Weights of a small GPT-style language model, trained from scratch on English Wikipedia.
Size: 25 layers, width 64, 2 heads of 32, MLP 256 squared leaky ReLU, vocabulary 1830, 1.5M parameters.
Training: a variant of Adam for these matrices, 119M tokens, 7233 steps.
Each number is 128 + 32 x the weight over its row's rms, rounded and kept within 0 to 255. Layers, rows and columns count from 0. Numbers have three digits each. The size before them is the row's rms in percent of the matrix's.

# layer 21 attention query, 64x64, rms 0.2, rows 0-31, columns 0-63
126:141099097056122117075089161182115132162108104141099121110162179137119150100177091151103108107149085086160195186103144142125115056189143109154168133135117148095105097107140131137186111161143146
088:078134165193100156164182084059117101090123137115145153166106081153177144110096158110174133153157145122122068100142170086153167193099117086142138141145137126120116118149121094108130135103115049
086:108127168171139194156157084080100128089134115085118170178118086135201132117068149111145150142128143119144076107145202100142151183122099096143134149140108140102134136148120134116095125084121038
115:094123138178153147142142071081088143070130112081151117172099082134173145108076159123145150148099134109132068105133172096144133160143090050154148175156115142106161128136133160097131118100154045
064:169163059108181169135066154127108118126133167105077158120135158083162107149064105141160085107199139115115124105094144103102102092120094117092156118154086112074123159088134127081143070153132125
080:122085114084131097105122143155155147124136072168146055126101131077083120135165130147120180092096070140108144151163072176117093121187101131115139135091112150175164102094142144150201186121154134
067:124138114102113032097045118159159147114117107149133089098113125080094131095158127132141147074131101141092096149101103126107139083161085093135126165091135186169189099095119127102186103120169153
127:067165123140114120159123067055147101116111161147095188151125101165164115155120152085149106158126108103159061157104168107114165157087073087148118094121082123102129112113151114101082170074156104
099:170114120171128123144176122153059168100135132152099113130153092117095107087131141152135119101141093140229171121176112107145086074129096143189130117149143082146160153138133090151145139164063072
102:115105096123151150152083121186099108123075066126083123163120127144117103137154106118136085133156071026119087171150133115094133137129147137104213083131122157151179106101141137125058108140126130
093:123085125148125115076171150092103128137066140167125149154119140231103118147128151066139179100140140140109120143169167153121123117210126083113098121129136164085139122187101190144100134151162113
100:113107091141086154116183130107129082146099099109094092043122116134116112145144126136153201200095128095094079173130117109098136136094145102113135076165157143129148133114097182125164093127210141
103:053126108067161129093085123112085130149201098125191082143069115075122119097126127141135157168146118175132088109120149147138078147160168145154131179150114113125127137198140115161117150176149095
099:124096102140085079193112106124070099197141118084134102150125125145125149128132154056141126133147135095100138120131133119065109036140140132086145130096114101142116153135150086147067104070064121
085:091109112130146159131128136112155098111171124143133085045168129061159142068076075096100156105118175146121148087103093180101072094132121097157126133124154110124143151154089085091164168077103109
088:100106175161145108103141126170094109114157113146153124165175131086131111104148191122067121114120171171064175105119134169068167120132082110165141144177177120169165170114151115157162177106083136
106:152144138127169112152085138115147176142145105083113149099083157111155145059119134137114102134118166177193133067116116065115132160165155078077071149175149132124142136070132113145082072158101105
098:091133106118068177076104120129107136155142109167173184108133114119099154106153184135105078151145121142155102108138151167150160169129130144139147179157165097092189123185171092139104163168208146
104:146161114101164160128159137155150057109216118116113145124129134106132080149072168194164138158117091156116163130211115127118158114133096139117143123111118113117210130163081076125102113167136103
101:034152190117143122106171139123142130119199155202143156136114137170143096106112163160119140152166087124063107174148109151069133113136118144158107181151093150132090119138116162128118121178160092
101:126112100158189143160135121093179116158162092141125131151109152097147115149153105167136105111129089180150102106138101133127139090070104133121166207143212131140193149048135146120171163089103120
104:076180159146111115160162136163145082130066128133095140160168166181143143142164129121147110153120156148189142140110124187199096086104066165153152122129109169088132147117126148147139048093123108
102:059127135155178176171127132104115085151139166138076135154065136143141088130126131142111124139120106187125169142107103153184076151112184068127151128156185140060133148138149160187136111131148169
102:141173112132062112099158149112177143166197157157183160062114107206142088070125110134152128147109128120140137117167118073094129097140119109142114166097181131117154211135139135128150117108146093
108:133102125138157130146102107151091115063089118123115082153122131123120103040058096172104137147143124091147042155157087133116141087137076137168158128074088096126122097116146140135144123117196084
100:112151158108157154110146109151127112122147126084142071139079073182105140090148086141117144147160145020117162120098119084121155157046129152103169074081157146132153149151145133141109083146151105
098:089128169194123146081136137165128124121112145128123087115096123115096100099171079157219124201079107103165138127091134107133134163110145132135085158153092159142085185130162174131138193146117095
101:137104179145146127128143128116153108213156156119140125140109083128141130079137116079081197128158160190127133164128154143133176108127147161111096192072098050133158151158114142132131156190115164
101:152137082163124131085114114128064151062101101128146170099107122136114105147116131103153095117147052121084109178100086158084167104106144107144173171172117142194087126134086110148137200093114107
110:140140120137153052111113124067120101138151144113154097198137128056117151134149120135175108194082155118151113123116122121162094123136125143155145120160123170140167059082172065065143159134126177
112:180127055126113116107115136151160067161146155153114115124113085097147112145143159141138061155048152174111145108152134099170134129088118165167063103128157129146111120089078183177115136099147176
096:146132095141114155101099137119137128150166125196109072163138092135115130064043126174133181109076154162110130102146114127137126128080069092134104120128103087125119114181128139119115109192171053
# layer 21 attention key, 64x64, rms 0.188, rows 0-31, columns 0-63
087:155052136096140104187107183094158148117145131091119108155171152064123138143145111144081079113098152148124104142091099123101058090158142119110136181119121153108167140101199106117116178116065121
053:152161158176134137093158030171136137126143076119174145158077052148148086126159129115166124150141100126151105137133172117108152129077133125156096108056077108107087119174152133143116119131182122
047:123165142165105094109177066148157096132135055149155113149080080113198105152164140125155147148138131102169082116168140110130121141077156109147118070060099111078092139163151132137164125136182104
080:148145122185106107139146031150157133091161123160106146161091087104209148078114143092137138123156137067119127103124228127116133144118101099128099081125127130118107112155144139125129120144167058
092:127038088067090106108156161147135112159150106203167072134143165121101178106140133147121162075141098104109133124149097151139126092154150133094152124137191159161129063126170107125160166117123167
104:126077094060126103139097233095151159163128145110115136105169200141101147146149116130079106088095146147101151146093092160105067121180124158097145171137155149147134106104154148136122142142083169
119:136056121073106136130077230132152148147134140144140144109150201132086153140141102143071129091110132153090155150098080145134076110176137177089133163143146152157139105095145127151156158124082160
105:118084093056121128141130209125126123152109157126152126100148179165050157143145132143127125095122127151085156136087039152140100105150126145115132153107175153144125111103132117145142199125086202
107:111175162125136072096069155093106136124179100147107141186141151099089109063098095096110093106139157169197121143117164126129118112097145127190098121182113102136163154178152111134124060145107159
097:118120163136145065126108125109162076187111137165121152138084167160106146133102094105132161091112123142156111083119166165144141142053078119162135117116137129103157127064137128146113182015112120
102:139125066131177114150142095095131131118185124112166094102121130121144179132144090164085123184100080133113118132140146138174107112110181130136064092135103184028144100111131182142157126179114099
103:113061087138106098185216137129107146126079146128135133139075161185123083134114124126076159132113145116132164189142157124165150162166087139099075105084186158092118132148140095141105110113121082
106:148193128143145107138140111137118132102170135165141088089117142154155118065096196142159158132085106066083121176129166150111097099166164103115182129177144123146078075131201141150097093100126111
097:109133108188117153138106150098090109158093083128130130061149185090094175126137104186115182089145119187151143180105094137108151134104094082169170126167089122092123130096158139190078113121111126
085:117122105165047142187099141164098182068077162154098123135116183089114150107164167142120135145142144089067087094131106135117175127160108116164149126077122129125139119204085153107124098154132160
091:092136115177133130088077136117142175091167118109154128143082133057112184147153106085126140100106161113119147138110088134142108126160075124123176092168094068148194126104042149165151093151134112
107:171177145128080157129081176172132102113157073092106153148126119127090108154071118136113135203121151121155139119175160097129173088073160103044148114146119118170157086155140146167154122093156124
105:159138163145195077152167131121095100096218146146167129153102114146112190122088194124176155122099102171059168156130130106154136124138161166110145145126138093155144164133168161152119151150098092
108:112134139123116078124107145155162145159136135211126088139115160153090093169159162173128092117122174200130117141159173161169140147150150058061112155166123088159124136098089127071113087138161117
099:150107105103126133089163093166107194158168148137123051101082117194176145110121125161160099186139129082109104174113141116148080096117110140115135176144143128130093145072062161094160099120099102
109:119073130136151149111117148151092129152071130131067163193130136098152160139091085110153149122098183087115138112188140183152111184148132104147170145166124131225163152137146177105137104129162130
103:087098061124148149144123152167113136143080130155171118124205099083141112119177116109154161114139150113177122116115078129162133125067126150129065134129074114163208136087186103104127135110083107
107:098157056106145134148144115158087143154127092082129073157129136107100124132085105105128107180053186123094113134162141158108178141118154123135135117116128084200176078082178131149067120134105108
107:073153122140098151164136116157093163153137138157147152169098102131137113095071102192123150174135134160091141163114158105181146119100159153082146115133108145151098221178076150138126085177157082
114:154077123114091076132061180131168122126186093177160115099127172127149134086133114107083129114117139104138120104091128175146094118105068173146125189147210144169131133109138138123057139093140120
101:112154173098066107112139159123184111161102147148162096145079114113073088117124135127096152145059128152111175143100129132121078122108046148101133137116087174126100158100142067165050126113115124
102:108111183128115131110157121143106143169142104118112132065085093069131124094050117119131164130088131096150141142060148143132118085144134171106117063047189143155123104145146065101164100134120151
099:184144164162174165129128161111123190101109088113195076123139155122153169176134131142080120126054122134146096215142102134153127073159137129147165164144097139133090174122162120152117092156139152
104:102078154150137094103111076119039127136173148080081166137137086120129229066128112139097126113137111091126138129070192158135157154138114110121137158118147064108125130140078122118107126110134149
112:132134145151183178126154153159151120133114131169114172152118146094115075136150170141154117074200122115118171129139148158110084106198119138163098095154205176181145077100148136115132176136105175
123:061136139087146171155127146106059107103115134147160179099075103150126051166145156145111128085082212148147114109158167134130131155172130154137124098166134046139127139149131121167148126111155104
098:151133159112098103180067160150110165126158099159143092070074128149079108122069140112142105124121109128112092120137151137143041121176133137132052183148125143122112114158105123114105121190142059
# layer 21 attention value, 64x64, rms 0.185, rows 0-17, columns 0-63
101:090150138108103168098083125123153102140123135157074115131121123171128132112143116119089056097100144111136110085161129161059102076121060140134177156155133092180064067102116105119171124079090113
127:148124121118094158129109132111116147092163098099134192106180114094128081123187147106111079139130161099145122092101116174150083177128058112155127133200089100033139139117114147162143098170121148
100:164152096139152113105105133051085083167106157085128096143120124071141148129130101106127151114140134106123148076106139116172109168146061082093092051173150146080150143115100151095139088196129141
098:202083123114157127091135128082135138180160108118157179103121132110152095171123184155177137068156113144111163103134137176108156151134087083094109102171073136066127172131096089121150097106178127
096:094143147127101144097145141139157143064139159130181186114180119084141110070137115105117114096094062087155161127151103170086119165136151156107114177136143114208098103169115173145135091070106103
096:094146167137141126217102137062129157101109115099137143117097146116120153171134136125133156148101116118095159114162112122122156133102124112082151171121123051217092080129155213143136154180109138
108:094191118135095129074156132099115127048154066138178180176203113140134122083109064121075135141123185128145116146150114163160107145083152147085112121103108135112131093139103149145158090127147154
123:140107161114203135127113125104183216131130142115093140043099110115125099134153174143108096070167132098107137085130098146122096148127068139168149110191098121080147169128136111167139114090115098
085:069122166137057149111153124173211197129149142140117159156126109167112141158143158139128137108077126148140148156148103119095129144115147117078080127081169065194102063139146115152145137093131102
080:130128150158152094156119126103095137159128128171133127212077124166129121158132096116160178115154129111232138144157144097087117141147144126150173146189206133159151179133169173132148100125151097
114:149130124127112103123125121194106086172075142182075087131133150195111115088079125138126109145160151155162176132105146113140176084170130071161168114172110165132108037118121111135084123115151114
089:131103172127081110131116129191157155106144138137156092146138136185132130145143087116112146111118094142141115141128127116027121092109196199138138182085156108144148121157134132158185181050145115
109:132131166131143116201108133193120116157083141189105067131152151159136160132156089135122105137136091137127105037143130131056100081107125167169153167166144091169132176148164157115115139101125160
119:124111099131120176064123115131138213141105126137118110133103122118139136194148106126147161103112136131068148142140130141137162133187222195157130137144114156142086130115071089088130182082092093
109:077157170123100103103102132123142198067180149132102169103176097184127113110142152140088111108161181139175087173202128138122129147126191144133140111117156112194104108143130090158161146119155147
091:115107183119071118123122143139142124176151112124129112147139132214128131167158097145111082130126161131166114157136120168013141124124165169134165151107139085202086110141156127126160187096126145
111:153104137125158100088164131093117083120141147114174139123114132138129142089079100109115243139136137105176069074095119179160173119148085125090162108095096139112096097089116086146069104125113119
081:161138091147135106088120132089141090069136162176101128114143136118148096073025158145112122129183175141169085123125153089163124110159121127152173063100128139093156085111086064124121123152133113
# layer 21 attention output (transposed), 64x64, rms 0.187, rows 0-17, columns 0-63
109:134155127213090141121112166167173171140182120173126145129152167150179088100145091148082048102123137165164120095121145097085112117114159096184087124109124118189157136115121128164133096157099151
088:137146126129194135167132114153119115126176151151094147163152120154061143117115092146061112152110105112191152139151113151149113134126162179122148188157069170137108135119169090234092115141110114
081:048141119118203082182160138117088105147117155175106101130153096173112121135141160138145171145152092092070127147132066161106188111127170126117129110114142132075183097181126119166140082138130118
091:146106152172186182149145054131101083143121123109090166058163104102148109172146112116170152107153143124163153132124133115125179134104104138168126077164106154071139086192134123164128074091149158
093:174085125153093130138112157082168130135153152156138139149124142157081061104060137177140113145135148139140151117187167186114112148148134151150067110133145096102107127112148082153153197193180087
090:168119107125101139146143112152152179151202146144186123142087133179114135121040099178124172123166133113134142112095174118137152134070143091121135202119163140180152115113185142114135174174148141
097:132145087144121118189106166175110139099119164152137112154164100120122140112094041082100087173178146097159137157167108120148091134174145128147111139067181097115171147165183157129081178111115113
107:156137110097156109130133133102120110196134163123050113092106140096092065127112163153121107099125120080071135062129082122105115113144134133148111149159106150120159145109125088244176097140110135
097:128082118126064135097101205143222120147135156106120113134110142087089169103120160156141131110146136152139151178130166118121120164097175139094111103106186130107133165145175136194189178138144105
097:135127120071117086166118142122165169212129091128122095109085132127109104150177128067072140160060131148064101103112115192133100163153129169107116164154134101185103173135137087150140124113130155
102:137094094130112162085127121121070143133101131165101084092191125143123096086151147066100154195120076194056133138095177101099138158106143138180147084105147160086106124123121133101096091118158122
092:123127203150079103127121167097178143111165115086181187138119159096188103110101139116103123082085155170140135156137112137090099114075112177167080124123119151139150085078128138110182188116137146
108:160100093103117113090147155139152144107121137138178141169122167140255091162107158122082144119090079125140100154140093143089086113090156153122094135080095127153132124123151104112153148100143083
099:140144102138122158151109137142191130157147167136104138083118119087202133113082108132152113156095116122116106118130172163155145170157127091094131116126117147103063130118106141000155081151132119
107:154157126145102116083145180139125138177082129136168123110117106110105106133138099184113132155056194118197136163144099148074138149164137171172125142103197151120104118124104089193129153190100126
104:128161159093075167126151143132189160120241133066185151136108119175100137117091147122112126092110172114164123165142132123154129185110142149139122180086134141168167124124126170088116167168123114
104:128155147139177125135081139101066159124162098120079171125084136173166139100098188127091086078072117162162152132124147160180175112133114104135142095145166033141129187127127131108138103129150115
103:141130133155121138122092096137033091163085098152092077098178138138175104106124116148096071165114165113120123152105149130104183090137156156195178114142146106123172154122084103126141074127073149